config = dict(
    n_layer=12,
    d_model=256,
    n_head=4,
    n_kv_head=4,
    head_dim=64,
    d_mlp=1024,
    vocab_size=5717,
    activation='squared_relu',
    norm='rmsnorm',
    norm_place='pre',
    norm_eps=1e-06,
    positions='rope',
    rope_base=10000.0,
    rope_fraction=0.5,
    qk_norm=True,
    attn_scale=0.148,
    bias='none',
    tie_embeddings=False,
    parallel_block=False,
    extras=['some layers without attention', 'local attention windows', 'shifted keys', 'gated attention', 'value embeddings', 'hashed n-gram embeddings', 'an embedding shortcut', 'skips across layers', 'capped logits'],
    init='normal',
    init_std_qkv=0.0385,
    init_std_o=0.00786,
    init_std_up=0.0385,
    init_std_down=0.00393,
    init_out_by_depth=True,
    optimizer='muon_variant',
    lr=0.0154,
    lr_mult_up=0.992,
    beta1=0.9,
    lr_head=0.00522,
    warmup_steps=0,
    schedule='wsd',
    decay_fraction=1.0,
    decay_shape='linear',
    final_lr_fraction=0.1,
    batch_tokens=32768,
    seq_len=4096,
    doc_mask=True,
    train_tokens=176300000,
    steps=5381,
    dataset='wikipedia_en',
)
Each number is 50 + 10 x the weight over its row's rms, rounded and kept within 0 to 99. Layers, rows and columns count from 0. The size before them is the row's rms in percent of the matrix's.

# layer 3 MLP up, 1024x256, rms 0.144, rows 764-774, columns 64-127
099:51 53 43 32 57 57 54 47 44 59 47 33 55 39 56 33 60 56 36 29 37 59 46 37 61 56 57 36 53 42 54 53 39 63 45 46 62 55 40 56 55 52 49 51 50 59 41 43 54 52 42 57 45 48 47 38 44 57 50 40 53 43 56 40
114:39 49 58 52 37 64 31 57 41 46 40 44 46 35 67 61 38 49 55 53 45 48 57 54 55 48 45 45 52 55 61 53 52 50 45 54 44 59 35 53 55 67 52 54 41 38 57 30 46 46 74 51 50 47 48 54 41 50 37 33 55 48 59 56
093:69 31 48 44 60 47 63 50 36 55 51 33 37 54 54 58 39 43 61 56 41 30 44 35 64 63 71 38 47 51 44 42 50 55 50 51 69 40 61 57 67 31 40 45 49 45 44 47 56 65 62 49 48 38 49 52 46 60 44 40 63 61 40 40
097:46 72 49 60 54 22 45 45 59 57 28 38 51 50 62 59 46 51 49 55 53 50 44 49 68 35 70 38 62 50 47 55 32 42 34 41 51 43 45 54 43 44 53 36 41 51 49 59 57 48 27 48 57 59 26 37 50 55 49 48 51 49 61 58
092:48 31 57 55 68 49 57 60 23 59 39 34 73 68 46 42 49 50 43 61 50 53 61 42 49 32 64 50 51 43 46 47 74 58 54 48 61 26 48 54 61 39 37 36 60 64 72 60 63 37 60 45 43 58 47 50 64 54 48 43 46 48 38 55
100:54 44 56 52 53 35 56 46 53 47 43 46 51 61 42 36 43 60 36 44 56 53 23 63 38 55 53 42 51 52 72 53 49 49 38 41 53 35 59 45 52 56 47 45 52 55 39 44 52 32 57 55 41 64 46 50 29 28 53 48 42 61 43 53
102:52 39 49 78 64 31 57 36 48 46 57 53 44 35 50 67 60 56 44 29 43 63 52 50 57 40 55 32 44 56 37 45 52 40 55 44 52 64 42 53 57 53 34 54 67 59 33 43 53 36 61 33 30 76 44 58 39 57 39 52 51 60 48 58
092:54 58 67 35 47 52 46 51 48 39 49 50 73 41 53 62 68 41 54 44 54 54 43 60 45 48 46 58 55 46 48 62 57 42 54 42 41 51 64 42 34 51 51 52 48 48 66 40 56 60 54 60 55 47 43 45 36 28 70 47 64 30 51 46
108:63 64 37 55 58 45 50 51 43 41 52 50 44 47 50 61 41 73 39 51 42 63 54 36 43 61 48 51 45 60 58 56 46 31 46 56 53 66 53 58 53 39 38 47 43 45 37 52 78 60 48 56 45 33 73 39 57 50 60 53 59 62 63 59
108:56 60 54 56 52 51 54 48 66 50 43 40 47 59 59 56 63 45 40 41 47 44 39 55 48 32 50 54 37 44 36 42 48 58 40 48 53 43 47 67 38 62 52 38 64 35 73 45 66 32 52 63 54 57 55 52 52 45 73 52 41 42 57 61
100:56 28 52 54 32 36 51 57 50 56 59 48 41 32 61 47 52 52 46 56 51 48 48 52 56 46 69 53 62 47 59 63 42 38 62 60 64 43 61 29 57 46 20 52 47 48 64 48 45 54 58 35 52 43 44 58 45 42 50 52 66 40 47 33
# layer 3 MLP down (transposed), 1024x256, rms 0.0673, rows 764-774, columns 64-127
098:56 49 49 43 50 47 49 64 42 51 49 35 57 56 55 49 56 56 58 33 43 48 47 66 65 57 35 47 48 47 37 33 52 54 63 65 53 50 60 42 43 56 72 53 38 50 32 59 57 45 43 63 41 38 63 43 64 74 56 35 44 48 52 55
046:59 32 46 48 51 48 44 60 50 43 62 64 39 59 60 41 52 50 45 40 54 55 54 52 43 59 54 54 44 62 50 51 60 54 35 62 49 53 43 38 30 34 42 50 27 36 35 47 51 47 54 52 64 46 38 51 64 65 61 20 57 72 45 51
111:46 40 66 44 56 38 49 31 54 39 53 45 70 55 53 37 51 40 47 41 57 45 53 47 57 64 53 57 47 34 71 17 51 50 62 46 58 54 40 60 47 57 45 41 49 54 38 60 57 49 47 49 57 49 59 51 50 66 42 65 47 38 46 47
097:58 52 47 53 51 53 55 64 63 60 62 62 45 45 63 49 62 46 60 50 57 49 72 40 52 49 53 47 51 60 45 51 54 48 69 66 19 55 20 43 44 50 49 44 36 28 43 63 54 30 56 62 58 58 43 51 36 61 49 50 35 46 53 57
086:50 43 57 58 41 31 43 65 49 54 44 53 61 46 43 44 44 52 48 41 59 54 44 63 46 49 57 57 41 49 38 61 46 70 60 58 53 61 62 52 32 53 53 42 56 53 63 55 50 56 51 53 64 61 57 46 37 69 67 47 63 59 62 48
088:59 37 47 50 64 59 44 65 67 54 68 57 45 58 50 39 43 42 49 51 62 44 42 56 53 52 44 34 51 56 64 41 51 43 51 43 47 45 49 54 53 53 32 46 52 57 57 51 36 47 64 52 45 44 34 57 34 40 59 48 63 51 56 62
099:48 39 43 49 74 49 28 52 63 49 48 59 59 46 51 48 52 64 52 39 30 67 56 45 47 63 54 45 29 43 28 42 47 61 62 47 31 63 50 48 35 65 49 49 37 49 57 55 32 59 46 48 43 34 44 58 55 53 42 51 57 63 42 36
119:57 50 29 45 54 53 57 50 58 52 57 43 73 24 53 39 46 52 60 54 60 63 64 61 22 52 65 57 40 64 35 51 59 56 42 62 39 50 59 46 49 56 62 64 50 43 52 45 56 52 53 65 60 49 48 61 50 59 28 53 41 49 64 57
107:53 45 51 47 67 56 43 61 32 49 52 53 47 39 53 64 43 56 58 45 47 52 56 62 53 30 43 39 46 64 31 62 57 44 55 42 54 48 52 65 40 45 37 46 53 40 75 60 38 45 41 62 20 47 36 49 53 51 59 50 28 56 55 42
094:34 52 52 52 66 65 53 43 45 55 56 41 58 53 57 42 58 49 34 52 37 33 47 51 51 55 53 10 45 41 48 52 56 64 62 68 42 83 57 35 39 36 54 62 49 41 22 62 47 45 35 43 42 44 52 48 48 54 57 50 54 38 57 61
110:50 47 66 65 53 58 50 44 67 44 53 38 68 51 32 53 39 39 51 48 58 41 45 52 57 52 43 50 49 45 58 40 55 38 41 41 44 43 38 43 54 37 49 39 57 31 52 33 39 40 46 38 46 46 53 53 45 50 47 59 40 44 78 37